Weights of a small GPT-style language model, trained from scratch on English Wikipedia: a variant of Adam for these matrices.
Each number is 128 + 24 x the weight over its row's rms, rounded and kept within 0 to 255. Layers, rows and columns count from 0. The size above them is the row's rms in percent of the matrix's.

# layer 11 attention query, 640x448, rms 0.0281, rows 357-383, columns 224-335
size [111 108 106 107  99 105  99 109 109 101  99 104 108 103  94 101  98 100 105 102  95  95 102 105 103 112 106]
[[111 154 121 137 142  84 103 111  92 113  66 123 100  83 120 144 120 125 123 135 155 169 174 117 130 110 124 162 130 121  94 147 171 107 144 101 118 130 133 141 111 171 126 164  93 123 126 119 127  52  94  80  99 142 115 114 129 131 155 148 148 127 144 153 160 149 125 126 131 145 147 145 141 137 135 146 142  83 168 111  86  60 158  91 122 154 159  95 131 112 104 103  85 147  98 108 120 105 114 154 124 127 172 154 134 145 158 135 111 133 135 134]
 [137 142 115  80 137 145 115 139 109 135  99 177 131  84 134 126 160 132 137 114 139 115 146 116  90 116 127 134 153 132 138 113 146 130 136 128  92  99 153 148  84 104 173  84  91 137 144 123 164  87 117 154 131 123 145 154 192 129 116 134 124 149 119  95 133 101 155 135 126  94 131 172 141  83  89  99 146 139 133 121 171 125 105  99  95  97  74 137 133 150 124  91 132 102 136 153 107 121 136 139 124 140 150 114 152 172 132  95 151  73  98 154]
 [178 163 105 166 153 135  72 144 106 103 140 137 145  69 122 121 147 116  91 107 107 146  77 110 113 145 132 140  95 151 131 118 117 111 131 126 157 149  99 125 140 138 149 161 134 108 144 135 108  99 118 117  88 113 106 118  90 119 141 107 151 121 108 130 140 132 107 124 138 108 125 141 118 101 158 165 151 109 124 150 127 119  89 110 139 117 128 125 130 108 133 155 126 111 136  91 100 118 123 131  69 127 158 175 134 165 139 102 146 132 145 123]
 [126 131  93 145 156 142 151 111 153 151 136 127 113 159 167 130 146 158 146 123 131 113 134 120 141 156 111 133 151 106 110 154 129 155 123 162 142 129 141 126 141 121 152 148 122 130  99 139 146 136 126 135 136 149  98 128 120 132 117 121 160 123 160 140 143 160 119 133 176 132 114 111 147 137 117 104 138 145 133 130 137 156 167 113 153 151 152 147 136  96 150 137 132 166 132 154 146 151 154 118 212 144 116 129 115  82 129 162  92 153 136 103]
 [120 111 129 108 105 130 132 151 131 126 123  95 117 141 142 138 118 152 128 146 127 136 144  99 135 149 111 142 158 155 160 127 127 122 124 142 143 111  86 147 119 109 112  38 114 114 142 193 132 142 143 155 144 167 107 153 160 146 117  98 122 117 103 114 151 112 165 121  94 176 104 142 131 158  79 101 138 123 112 141 160  88  97 135  73 134 116  90 136 177 143 161 160 145  97 114 144  94 155 125 156 108  88 115 127 143 176 124 146 141  95 143]
 [125 110 111 117 126 113 142 122 170 116 134 123  99 141 107 125 130 174 154 157 104 159 154 119 179 166 122  67 144 167  90 111 134 149 110 141 111  96 104 153 159 133  86 163  60 120 130 116  65 111 158 113 107 123 114 160 112 148 106  91 118 135 154 130 179 134 142 134  90 138 173 146  77 148 154 103 124 130 133 166 155 142 102 153 124 158 108 102  89 130 109 103 177 136 137 119  74 142 164 109 120 150 118 144 159 114 159 105 147 133 138 101]
 [ 97 126 144 133 108 118 150 124 110 125 106 108 156 163 138 125  99  84 139 160 142 143 176 100 159 141 114 114 131 107 119 127 146 168 157 141 112 109 116 143  98 118 160 102 193 114 109 164 160 167 105 145 149 153 159 155 149 130 124 108 135  51 102 122 117 109 148 133 116 128  96 127 114 136 104 117  81 145 141 109 139  93 146 122  80 156 105 160 107 163 144 181 115 166 111 130 138 124 133 159 172 155 101 149 125 119 122 134 143 103 139 133]
 [134 135 103 130 136 159 126 142 165 142 206 119 194 153 153 108 150 112 155 109 134 140  85 133 119 131 106 132 164  74 163  83  92 171 111  99 117 125 136 125 127 157 140  95 134 108 115 127 151 173 127 176 127 182 134 152 170 111 150 133 123 154  97 126 123 105 142 125 114  95  90 119 117 116 131  92 111 108 126 112 156 140 129 156  96 110 107 170 123 135 115 138 137 133 164 101 124 145 135 126 120 129 101 146 116 102 142  97 168 108 128 143]
 [134 164 138 141 129 115  69 123 128  94 116 153  97  70 119 130 113 114  97 128 133 173 131 149 132 101 140 143  96 117 151 145 130  97 160 104 111 131 161 121 131 107 152 151 116 129 141 137 132  68 159 111 130  64 152  87  91 125 125 173 126 128 129 139 136 155 124 125 108 106 113 172 175 103 116 171 162 133 139 121 138 109  98 116 140 119 166 115 149 103 172 133 103 120 119 133 144  93  97 153 110 128 159 138 132 180 121 113 147  97 129 148]
 [147 110 142  93 161  72 126 157 133 158 144 118 155 121 124 112 132 135 143 134 132  97 168  76 149 127 146 123 168 110 144 122 123 139  62 151 114 119 104 132  91 179  81  92 127 161 137 124 119 120 130 142 123 113 125 143 184 124  90 135  90 152 143 110 172  90 143 131 116 147 112 148  58 154 117  96 143  89 130 157 101 142 124 151  98 140 156 127 161 152 123 105 146 131 137 107 104 160 185 108 127  74 112 117 110 140 176  87 148 182  89 140]
 [ 77 111 134 119  96 108 159 108 151 143 148 125 131 227 105 139  97 155 172 137 156 118 141 126 134 147 165 125 163 134 124 166 152 136 141 132 109 112 169 150 126  93  94  83 147 128 112 169 152 161 115 148 146 149 162 158 131 120 143 130  96 122 119 141 117 139 130 140 115 148 103 123 115 152 125 114 121 144 133 101 122 165 127 111 135 132 115 119 122 130 126 152 136 183 115 135 147  94 103 114 188  97  98 105 142 111 133 154 113 121  95 147]
 [134 167 164 127 105 164 121 178 108 135 150 129 166 132 125  96 116  86 135 129  98 159 108 140 138 112 139 127 125 139 161 131  83 172 156  88 104 145 122 120 126 108 140 109 154 112 129 113 149 158 122 133 121 143  93  95 140 135 118 142 117 115  69  95 115 143 127  82 112 131 109 149 127 102 144 144 127  98 117 129 139 158 141  94 119 105 109 141 119 138 142 175 120 113 166 111 126 164 109 161 125 128 128 171 126 159 129 113 144 112 129  96]
 [162 154 122 130 149 115 114 145 119 103 106 143 124  79 146 147 153 155  79 124 119 128 136 130 117 119  99 118 126 157 158 118 115 100  88 105 151 112 117 144 170 148  87 157 114 121 162 113  62 103 154 112 105  98 103 100 112 148 145 105 127 142 142 139 155 125 126 123 102 128 159 131  90 132 153 120 140 119 128 158 155  96  93 129 121 123 129  81 118 158 127 123 156 115 132 123  94 123 162 125  82 108 181 155 148 144 171  88 155 166 118 133]
 [132 118 140 131 128  91 115 116 107 128  74 136 117  95 121 161 142 131 142  90 165 108 120 129 114 110 120 141 151 109 110 131 162 110 117 113 115  96 147 125 130 185 111 127 116 135 137 124  93 130 115 110 158 147 173 116 101 114 148 107 147 143 167 136 118  96 130 120 131 121 151 151 160 120 122 139 140  96 135 121 107 135 137 134 160 111 169  94 160 107 146  74 111  94  98 138  86 111 121 134  84  83 125  74 125 140 125 131 112 129  93 107]
 [118  99  81 131 141 135 109 136 100 137 112 146 105 171 139 157 101 113 179 101 124 125 139 169 104  90 119 159  79 137 104 157  89 116 117 158 108 136 117 145 126 158 123 132 151 102 132  92 108 155 118  93 184 125 136 144 104 159 121 126 142 128 168 123 120  93 104 139 162 122 131  76 137 139 164  82 121 114 125 106 114 112 106 141 135 110 137 152 124  45 106 156 134 126 174  90 145 133 114 114 117 142 118 132 129 118  68 126 106 142 164 120]
 [127 158 126 123 111 140 179 142 181 142 118 122 112 127 140 157 129 163 162 107  96 128 148 156 128 120 149 154 154 120  99 129 152 162 139 136 133 124 127 128 132 111 154  78 128 145 124 143 152 160 129 146 183 143 120 110 150 126  96 150 153 140 155 161 103 120  89 147 134 106 171 116 128  94 129 130 141 128 107 132 147 178 131 145 162 135 117 105 127  97 126  92 118 112 115 154 128 134 142 117 139 148  97  83 134 112 129 138 143 143 136 107]
 [116 133 153 113  98  95 143 148 131 104  96  82 158 116 106 137  72 134 161 118 140 185 114 149 123 113 174 150 124 111 132 131 134 161 157 122 104 121 155 122 117 131 151 100 124 158 113 152 157 125 108 130 163 151 114 125 161 130 115 133 122 142 120 139  97 141 147 145  80 157 148 171 153  98 131 143 118 119 101 105 116 111 131 132  73 116 119 137 113 112 122 110 106 110 127 119 126 115 108 153 155 178 105 130 107 164 137 139 136 116 141 121]
 [105 191 150 106 131 135 117 136 110 123 126 150 131  77 143 117 150 112 122 108 100 169 105 138 109 133 115 187 105 137 163 109 120 113 125  81  74 111 150 114 135 154 169 136 141 118 128 173 160 120 131 129 121 125 140 118 103 140 138 164  92 145  95 132  85 124 126  76 107  74  80 136 172  78 148 164 154 102 114 103 128 139 135 113 149 120 194 117 163 105 154 118 109  81 119 152 114 111  67 168 123 125 116 126 103 154 115 120 112 109 143 160]
 [134 111 155 132 140  99 128 120 137 148 181 126 153 121 136 111 113 143  64  96  91 102 113 124 123 126 138 138 165 126 124  95 122 135 104 123 129  81 113 107 132 144 104 139 136 121 155 118 113 141 132 157 114 103 127 160 137 126 107  98 107 115 151 147 142  91 142 140 121 129 123 146  81 142 164  84 118 119 109  80 137 119 138 139  87 104  59 137 115 126 103 146 180  96 172 112 122 140 103 109 110 154 131  93 103  81  82 105 157 142 166  80]
 [139 142 110 132 162 120 113 125  66 133  49 120 112 112 122 165 106 120 104 101 147 140 139 174 117 133  77 133 111 150 108 156 146 101 137 109 119 153 138 121 139 121 106 154 117 104 154  80  90  82 124  72  98 143 138 146  80 140 122 128 108 110 121  80 139 128 121  99 134 133 139 142 164 146 154 134 113  97 152 107 133  80 107 102 125 113 133 143 121  82 150 141 160 111 146 114 119 159 145 142  67 109 172 169 153 134 108 120 132 120 117 134]
 [177 117  91 126 160 120 140 123 166 143 170 122 170 104 159 135 193 126  96 113 108 112 139 130 105 119 158 105 144  85 148 139 144 115  99 117 207 147 138 147 123 134 129 154  86 107 129  79 123 120 130 125  97 140 106 164 164 140 131 118 159 154 146 146 155 166 108 149 146 116 131 103  85 131 148 112 145 169 117 144 164 145 142 133 113 126 121 147 129 163 113 107  96 115 122 126 134 147 164 100 140 143 143  99 157 118 129  91 131 140 163 122]
 [153  95 107 130 139 128 135 160 159 186 126 138 136 161 132  89 134  85 161 114 165  94 134  99 128 109 120 140  86  94 101 111  88 131  96 141 145 139 112 111 153 181 133 141 113 123 114  83 130 127 106 111 122 130 130 164 111 121 119 148 109 152 157 125 110 123 127 154 163  72 119 122 118 146 161  96 163 102 118 143 134 177 139 161 148 114 147 131 122  74 123 111 135 150 136 110 149 145 139  71 115 133 134 143 137 128  76 136  94 155 147 122]
 [121 130 149 141 136 119 108 134  73 104  85  89 114 131 128 121 104 149  92 106 104 139 105 143 112 124 118 104 131 109 142 170 164 113 132 152 128 146 133 116 101 102 102  82 169 129 109 113 165 145  96 151 138 150 128 111 126 110 112 147 120  75 146 118 116 116 131  96 118 161 136 131 115 165  75 126 134 124 144  86 120 101 161 112 114 142 158 107 151 138 128 146  84 139  71  94 151 107 119 163 142 108 111 109 104 134 131 153 152 143  92 116]
 [125  84 139 113 131 125 150 157 177 150 166 110 124 199 124 108 154 103 173 151 114 119 116 146 130 108 141  92 122 134 123 148  90 169 104 150 133 117 143  97  78 102 120  91 168 117  97  86 160 148 125 123 159 113 140 111 160 148 138 152 151 149 111 109  83 145 118 163 159 103 106 114 137 134 126 119 136 169 125 120 127 163 136 172 127 146 112 141 164  98 141 103 154 150 132  97 133 151 124 108 150 150 101 132 127 106 111 135 149  88 164 124]
 [115 126 135 143 132 110 182 151 125 124 126 130 110  93 126 124 158 141 137  95 136 117 129 132 107 152 151 110 154 129  95 122 139 141 121  79 138 121 107 107 152 129 112 163  29 124  94 141 130  75 108 166  72 117 101 135 140 179 118 104 132 163  78 105 149 130 161 122 101 157 140 167 153  95 138 137 141 137 111 136 137  88 160  76 107 131  95 110 151 127 115 109 181 105 138 113  82 120 137 146 116 147 140 117 119 140 114  95 136  91 142 121]
 [126 143 113 124  87 133 120 111  99  96  80 102 118 134 111 182  90 153 118 152 105 144 124 159 120  79 109 142 139 167 135 138 154 110 143 109 127 135 114 142 135  97 157 139 148 135 128  91 152  97 141 120 165 118 161  98 118 117 124 122 185 105 140 124 136 134 121 115 131 144 165 108 148 110 138 113 115 139 119  86 157 129 114 112 107 118 113 147 113 108 158 152 145 132 137 129 121 120 114 130 110 132 111 167 155 153 106 139 159  92 114 132]
 [133 117 134 150 127 114 115  84 117  83 117 139 100 105 158 137 127 139  42 125 140 132 148 168 142 143 113 145 139  97  93 152 143  98 148  99 157 120 134 126 118  88 116 188  89 124 101  90 162 111 135 141  89 126 131 112 102 136 144  99 145 128 153 133 167 162 131  90 180 128 164 136 157 120 122 152 173 142 112 131 140 101 140 103 161 159 146  93 133 152 143 116 127 161 108 168 120 134 131 135 163  97 129 133 147 144 135 122 106 123  90 139]]
# layer 11 attention key, 640x448, rms 0.0271, rows 357-383, columns 224-335
size [105 109  92  98  96 108  94 105  98 103  92 105  99 100  93 105  96 100 106 101  97  94 101 102 105 112 109]
[[117 129 131  89 125 122 131 135 117 109 144  99 108 105 143 159 128 138  89 136 100 126 167  93 159 146 129 181 162 164  97 122 180 106 151 113 114  99 156 112 153 134 162 170  97 133 168 143 102  68 117 145 110 129 139 131 107 125 139 119 126 123  86 141 105 153 117 134 168 105 125 119 106 135 139 114  92 135 144 102 136 142 174 133 127 127  94 109 128 156  82  73 148 118 146 115 133 141 120 114 121 149 145 118 139 165 149 121  98 112 132 108]
 [112 120 182  89 135 111 144 126 119 172 115 117 148  93 110 126 179 116 100 125 161 151 133 146  92 146  91 150 141 145 140  93 113 125 123 146  85  77 112 111 100 133 127  94 143 104 157 118 145 131 106  99 132 118 156 154 151 144  93 197 172 121 101 150 134  85 133 113  76 101 145 131 133 160 130 142 143 109 113  87 114 129 107 195 135  92 136 188 114 171 139 133 124 101 125 142 152 151 141 160 128  91 128 122 102 161 121  94 146 142 147 111]
 [172 105 129 167 134  93 174 144 108 154 136 126 152 152 115  92 155  97 121 120 133 122 133  99 105 140 142 120 168 158 104 126 102  96 152 122 109 112 114 103  98 152 152 131 127 171 147 145 136 145  81 121 156 110 144 138 147  93 135  99 143 141  49 150  95  86 104 127 159  98 128 116  88 120  84  96 113 121  98 134 128 129 135 115 130 116 120 152 110 121 143 114 176 108 145  59  93 146  92 132 130 137 131 158 109 164 123 129 135 109  95 139]
 [150 109 127 124 131 153 107 133 131 101 139 111 125 139 117 133 114 135 124 169 119 121 150 106 175 114 149 123  87  83 125 120 136 136 100 122 154 159 114 168 157 143 119 138 111  82  98  86 106 122 183 161  84 145 112 101 113 134 126 108 126 122 160 127 147 153 106 130 143 167 131 135 124 125 142 135 120 109 125 117 120 169 122 122 125 166 159 100 138 140 128 160  80 193  97 160 154 120 118 127 169 166 147 121 156  95 108 137 117 124 191 148]
 [117 131 148  96 118 153 101  73 127 122 121 106 143 124  79 151 139 142 103 113 143 122 156 180 144 130  90 169 115  74 161 115 129 106  99 112 116 157 142 147 160 128 103 136 140 128 146 121 108 126 137 126 149 137 120 141 126 113 103 147 154 145 141 130 169 113 161  98 128 126 123 132 160 139 109 156  87  99 130 122 118  85 126 159 160  93 109 147 104 175 128 162 131  97 122 116 149 148 133 121 105  95 135  91 142 165 128 154 126 119 180 122]
 [108 116 144  96  87 124 147  81 118 127 113 164 144 130 115  94 137 156 127 124 145 104  87  96 129 139 117 121 147 123 108  95 105 140 101  95 134 151 182 124 131 129 111 156 136  50 184 104  78 112 136 100  89 140 109 119 138 108 165 122 147 178 147  98 187 103 145 151 182 148 175 155 133 135 174 121 154 112 142 159 113 128 152 115 133 189 115 116  85 135 134 125 172 118 161 121 112 114 122 129 113 133 121  84 115 124 127 128 173 127 128 120]
 [104 145 151 137 133 160 104 112 120  96 106 115  88 127 140 155 109 150 115 123 141 124 113 157 129 123 104 156 100 107 118 122 150 119 119 113 141 129 139 129 167 119 133 111 152 126 114 135 161  90 153 186 139 159 133 102 141 141  90 124 139 121 161 114 124 159 159 124 103 149  67 150 174 119 102 129 112 139 122 138 119 116 126  98 161 106 103 121 126 145 104 169 108 143 117 150 123 113 120 148 150 119  92 107 149  90 123 141 122 105 119 121]
 [133 115 118 117 114 106 139 171 117 146 132 116 149 127  98  69 139 122  99 120 171 169  55 136 118  82 103  71 126 115 138 104 117 114 136 136 137 133  93 159 132 152  95 102 117 112 107 130 154 144 134 139 157 136 141 152 180 105 135 181 157 113 146 108 109 101 117 110 103 134 163 107 128 145 125 116 123  94  92 124  77 143  79 135 130 106 159 123 173 130 108 150 136 132 120 135 124 111 135 164 115 131 114 172  88 110  71 110 124 140 123 135]
 [153 160 138  95 118 120 142 130 100 139 130 145 119 139 124 127 136 144 134 130 116 146 182 151 127 140 130 164 154 189 102 138 154  98 159  90  96  81 145  69  90 125 156 170 103 162 173 177 112 118  95 119 129 118 128 160 117 103 144 153 133 150  91 153  87 140 123 123 123  82 121 116  94 140 124 130 141 141 139 135 173 114 134 149 134 113  94 131 131 149 130  73 163 105 154 122 141 142 129 119 124 103 136 114 155 195 129 140 164 128  91 129]
 [145  96 147 123 153 117 122 143 123 148 167 117  90 119 107 106 115 114 106 139  98 143 121  97 119 155 129  99 144 104 111 138 143 174 103 110 108 121 116 155  95 144 102 104 134 113 130 115 136 112 162  83 145 157 107 139 133 126 120 126 119 152 116  91 152 122 148 132 121 169 132 136 137 163 112 139 126  99 129 145  53 130 114 158  85 169 172 111 121 125 106 134 121 130 130 136 101 149 140 137 165 146 130 154 129 138 155  97 146 129 130 137]
 [ 98 124 120 122  93 176 105 123 136  98 137 117 106 143 137 143 149 140 131 109  91 128 134 175 168 106  73 124  92 112 164 147 157 154 129 120 133 144  88 162 140 130 123 159 164  91  79 151 127 100 135 131 103  92 162 146 107 150 115 118 125 131 169 164 139 188 159 161 100 149 134 117 161 113 109 120 131 163 163 130 121 131 113 148 123 105 150  95 135 117 122 165  82  95 146 182 102  90 135 130 146 115 132 116 116  93 123 157 134 141 152 128]
 [155 148 162 147 106 102 150 153 141 143 131 128 128 127 123  87 157 133 139 115 152 119  97 134  44 112 112  79 119 122 147 127  64 158 155 115 144 144 138  73  81  95 116  85 129 130 120 159 158 146  96 141 150 146 141 124 104  97 118 148 147 126 120  87  70 122 134 136 111 127  81 110 134 113 130 128 140 132 131 160  96 134 123 126 125  58 149 149 134 105 133 152 169 149 151 125 114 108 110 139 115 112  98 157 104 115  88 106 141 115 114 162]
 [140 108 134 127 150 107 151 139 145 158 155  91 132 139 134 116 134 118 109  99 132 117 155 102 115 152 141 123 159 137 122 149 112 103 118 123  62 120 131  87 114 132 183 119 111 169 153 144 109 158 120  86 142 154 113 149 141 110 146  93 133 156  56 137 121 120 141 111 150 138 117 132 119 123 111 117 119 111  92 155 160 110 146 122 132 137 108 134 108 119 128  80 172 122 154  95 132 168 122 123 121 136 144 145 131 160 175  99 178 129 120 118]
 [106 114  91 119 117  90 121 160 122 132 142 136 118 117 145 177 163  84 138 121 141 114 121 112 112 127 119 130 164 101 116 165 163 126 127 171  90  90  89 125 140 133 165 127 132 181 148 155 140 134 100  92 158 112 154 153 121 132 141 106 104 101 106 170 113 103 110 126 135  94 144  95 118 131 157 137 126 116 162 129 153 126 155 158  95 122  98  87 144 109 130  56 125  55  89  98 102 130 152 132 108 146 141 105 139 153 174 143 109 131 122 108]
 [121 100 111 112 138 121 125 163 157 110 159 148 114 139 138 118 119  82 146 117 139 142 100 154 110 134 122 103 108 158 130 126  92  97 119 149 174 131 117 140 105 141 108 137 148  84 110 141 142 144 153 143 121 119 106 102 106 166 127 134 136 107 126 101 115 105  55 142 142 135 189 128 146 152 162 139 171 110 120 147 144 172 110  83  84 146 117 128 114 124 134 138  79 126  90 153 142 139 142 168 137 135 159 146 107  92 106 128 127 117 107 148]
 [140 140  89 121  98 140 114 147 101 102 119 149 140 102 117 140 121 167 145 157 114 125 180 154 119 136 145 138  76 150 120 151 145 160  85 135 180 132 130 179 164  78  71 126 123 104 108 125 105 165 128 137 157 107 133 121 101 165 100 129 139 144 202 116 156 141 121 150 114 132 191 108 107  99 157 106 134 139 140  78 163 129 118 144  75 151 131 143 167 136 153 145  85 131 106 142 166 134 151  86 110 120 112 125 114 118  90 131 106 121 177 140]
 [103 173 148 150 126 106  97 130 115 120 113 148 120 102 133 160 125 138 132 122 134 135 157 163 133 137 114 151 114 185 115 123 171 133 133 137 140 121 114  96 132 100 117 123 115 134 108 158 117 102  99 144 154 121 178 128 131 152 117 148 125 108  98 148  99 113 124 152 100 147 153 102 129 110 123 152 133 161 181 121 106 124 125 154 125  80  98 112 126 143 122 101 112 117 123 113 155  99 134 130  88 121 141  93 138 150 122 125  97 103 152 132]
 [150 145 118 133 117 101 127 156 125 153 112 120 126 142 106 113 142 116 146  82 158 131 113 154 138 122 119 135  95 156 106 127 183 134 173 120 116 113 137 110 125 111 136 106 124 203 137 195 130 131  68 117 131  97 148 135 131 110 101 149 132 103 113 161 114 111 117 123  86  91 115 111 131 109  91  80 107 140 179 140 116 125 132 138 101  70 121 115 130 123 116 101 114 121 122 133 126 102 107 149 134 120 123 108 118 133 116 122 103 138  61 138]
 [148 138  91 129 128 116 117 132 170 166 143 114 162 140  99  94 123  83 135  92 192 119  55 145 126 108  99 116 157  90 130 103 117 113  95 129 104 149  96 107 116 176 124 108 157  91 105 103 133 158 108  96 105 143  96 142 193 125 133 166 128 158 143  85 139 129 155 150  94 145 150 143 111 129 157 128 173  96 100 114 113 104 135 117  80 115 115 199 105 118 110 127 152 138 117 118  93 144 150 112 120 101  96 109 103  83 147 113 164 165  86 133]
 [139 131 133 110 118 115 135 153 116 133 134 137 129 146 162 136 134  98 111 128 185 126  79 116 122 154 123 158 146 131 113 105 100 113 157 109 103 127 132  83  94 126 172 138 137 135 180 116 135 117  93 120 121 125 138 139 121 124 155 131 118 135  74 111  59 104 154 110 154 144 119 112 118 150 149 137 121 139 122 117 166 119 158 147 147 127  67 160 105 114 131  98 193 113 184  87 129 167 113 125  93 147 133 148 108 169 119 108 156 155 100 112]
 [123 110 165 123 134 123 120 171 130 130 168  98 166 112 107 125  91 113 101 133 110 153 148 110 129 137 143 128 147 115  79 138  91 143 121 142 110 138 121 134 126 162  92 147  86 102 115  69 116 145 150 121 146 120  83 128 124 157 150  98 143 132 127 154 163 140 120 126 130 103 140 120 131 128 153 141 150 146  86  76 105 125 111 105  97 156 142 150 134 107 112 137 105 160 111  86 103 174 130 139 102 130 125 117 151 108 172 108 116 147 169  98]
 [154 106 119 147 110 110 151 174 117 116 153 135 151 135 127  99 132  86 146 126 120 141  86  97 103 113 141  83 128 102  99 134  82 174 127 121 136 169 100 133 151 158 138 123 125 133 126 115 147 130 126 153 132 171 133 110  86 109 126 154 101 125 116 116 178 118  59 127 175 123 128 144 104 108 115 154 168 107 101 126  97 189 131 125 105 174 178  93 124 103 136 167  93 129  95 137 105 153 134 139 156 131 148 162 116 147 133 144 129 141 141  82]
 [111 164 136 147 140 108 144 111 127 100 119 132 104 114 158 212  96 148 128 143 145 141 129 153 171 160 111  93 149  83 129 157 161 111 151  99 121 108 119 151  94 116 106 152 127 117 107 138 120 119 122 110 138 140 119 116 134 116 115  88 113 124 161 114  86 183 191 135 124 151 105 144 119 115 159  94  83 126 171 154 132 103  94 121 115  83  98 123 177 134  75 131 134 137 112 154 123 167 129 105  93 120 142  93 145  98 139 144  83  83 103 179]
 [141 116 100 140 133 154 125 174 114  95 131 128 139 127 112 130 136 151 136 133 113 132 117 144 116  87 131  89  99  88 131 126  70 182 126 167 154 141 129 148 151 138  90 103 153  85 101 110 166 125 159 168 110  99 114 121 129 113 126 134 122 140 178 111 159 121 117  96 110 133 121 139  96 118 116 109 161 113  93 117 129 135 113 161 125 168 166 129 135 162 105 130 117 124 123 130 142 138 132 154 132 122 116 159 123 107  74 152 163 109 167 132]
 [107 171 145 101 141 128 155 112 154 129 130 111 124  90 151 117 194 126 127  91 196 171  90  74 139 128  75 146 147 145 126  96 119 116  88 119 108 133 142 143 129 113  91 132 115  79 117 114  95 130 129  85  92  92 128 128 139 110 106 199 153 139  97 144 115 128 103 154  79 172 145 132 125 131 150 141 133 144 158  94  87 122 144 171 140 128 125 166 139 116 149 132 135 133 114  84 178 125 126 103 105 121 157  83  77 131 115 110 117 168 135 123]
 [118 167 116 142 131 160 140 103 110 103 110 126 140 143 164 165 106 137 122 149 145 125 153 177 113 153 116 154 114 172 123 121 155 108 155 120 119 124 129 102 119  95 127 158 119 139 142 149 126 111  98 128 133 145 130 163  96 157 118  90 158 120 138 132  94 158 163 157 142 106 145 111 132 105 130 135 129 153 137  94 184 101 127 107 135  99  79 166 128 108 113 112 161 104 149 133 158 148 102 100 102 126 132 105 145 143 120 133 158 101 111 122]
 [115 129 125 156 137 148 149 103 131 101 113 130 107 139 153 185 119 131  65 159 137 148 178  84 178 105 140 121 154 116 130 124 155  96 110 108 114 115 143 100 157 125 159 175  80 137 109  98  95 150 142 143  92  98 108 107 113 137 141 101 134 118 131 166 153 200 109 103 133 152 120 143  97  79 142 139 105 108 124  93 185 111 136 120 161 160 123  86 158 104  94 142 145 142 142 174 162 136 123 106 136 129 146  99 168  83 160 119 125 146 139 116]]
# layer 11 attention value, 640x448, rms 0.0195, rows 320-323, columns 224-335
size [ 89 101  98  95]
[[120 130 144 153 116 182 158 148 170  71 120 128 108 135 126 121 144 142 137 110  88 173 100 154 150 135 127 131 142 154 145 102 135 124 206 169 169  91 158 162 156 116 144 127 126 151 156 118 136 124 104 145 120 116 126 148 106 137 126 112 140 126 130 144 190 116 113  98 112 136 197 119 179 143 141 135 172 141 115  90  84 159  90 121 112 145 107 113 140 124 104 126 165 133 143 138 114 146  86 156 120 160 115 155 155 114 138 116 107 105 128 154]
 [108 153 129 113 109 123 103 120 107 170 109 119 157 104 123 119 126 128 143 131 120 117 157 168 136 121  92 107  83 135 104 131  96 130 148 121  99 144 147 125 148 129 150 105 157 126 161 166 167 157 162 123 107 146 141 134 140 105 118 107 177 150 158 134 141 162 142 124  61 154  98  97 126 170 106  98  96 130 106 146 131 128 133 130 136 107 157 119  85 173 142  53 150 114 130 154 107 136 123 134 130  92 135 156 161 170 126 119 144 138 145  99]
 [106 137 127 129 127 109 118 113 133 157 123  91 103 162 153  99  93 126 117 114 147  96 140 103 151 118 125 158 180  99 168 136 114 141 121 148  78 137  95 144 181 131 133  96 111 145 127 145 154 139 136 139 140 190 146  89 130 126 123 144 111 102 114 128 149 200 141 105 135 137 123 140 115 120  82 138 125 124  85 116 101 115 127 136 117 116 123 139 156 118 138 128  69 160 161 121 183 150 117 139 116 154 143 140 179 106  64 127 139 123 106 102]
 [153 128 140 139 149 122 120 138 116 120 161 146 136 111 133 119 143 116 127 118 143 161 154  61 157 112 100 162 164 144 151 125 165 115 134 158 138  99  89 107 140 115 118 123 131 141 119 147 103 113 118 108  89 131 126 133 110 135 128 133 120  93 135 141 134 138 133 170 170 146 127 166  95 158 132 143 141 158 119 148 105 108 145 135  68 122 207 145 139 146 128 114 136 139 140 126 159 107 187 194 148  89 142 173 163 153 115 114 126 112 116 124]]
# layer 11 attention output (transposed), 640x448, rms 0.0177, rows 320-323, columns 224-335
size [ 92 110  98  96]
[[103 158 144 102 124 109 147 175 161 141 156 171 151  99 131 187 151 139 130 120 134 139 108 132  82 162 143 135 131 107  87 162 132  77 106 100  92 150 109 118 111 126 140 154 190 161 151 117  98 104 149 113 148 141 106 127 130  86 124 127 174 125 150 149  62 133 144 117 140  97  98 171 107  91 100 122 127 122 154 167 104  95 159 143 144 128 133 149  84 127 118 144 124  79 136 141 127 139 153 136 136  84 145  85 123 127 100 139 127 117 143 148]
 [124 142 154 141 163 116 122 168 127  79  94 127 126 141 111 163 103 103 145  69  94 152 123 169 120 114 145  89 134 108 153 143 116 140  75  99 148 158 107 136 193 167 111  95  92 123 149 133 122 134 122 126 136 160 123 103 148 141 129  79  64 123 137  98 159 159 137 114 136 116 125 138 110 121 120 131  93 115 165 117 133 116  97 166 142 117 185 122 148 109 139 147 103 141 161 138 125 176 106 143 108 107 156 124 144 152 142 144 164 131 106 160]
 [113 127 138 172 117  98 138 142 168 148 102 130 149  98 104 139 155  97 150 131 124 142 161 124 116 123 125 197 122  98 133  78 108 125  94 120 140 130 166 131 107 112 117 139 155 117 145 123 155 155  80  91 115 139 101 147 155  90 160 135 158 161 133 117 137  48 120 155 116 128 129 144 127 132 141 144 133  97 136 132 179 162 140  86 175 142 108 154 101 112  89 111 165 177 102 150 114 145 140 151  88 113 137 114 135 123 130 139 140 149 128 108]
 [120 154  93 134 127 113 118 135 183 122 134 105 150 118 128 100 116 136 122  82 116 191 131 144  92 140 122 121 106  94  92 138 137 154 109 136 148 132 146 123 119 150 159 200 154 107 103 123 107 134 170 140 170 109 133 124 135 102 103 131 161 145  88 105 102  97 152 169 114  85 151 141 122 140 144 106 177 116 100 116 129 115 125 127 132 119  91 154 100 145 122 120 131 149 106 130 107 109  80 137 145 160 130 173  99 127 145 104 124 102 145  93]]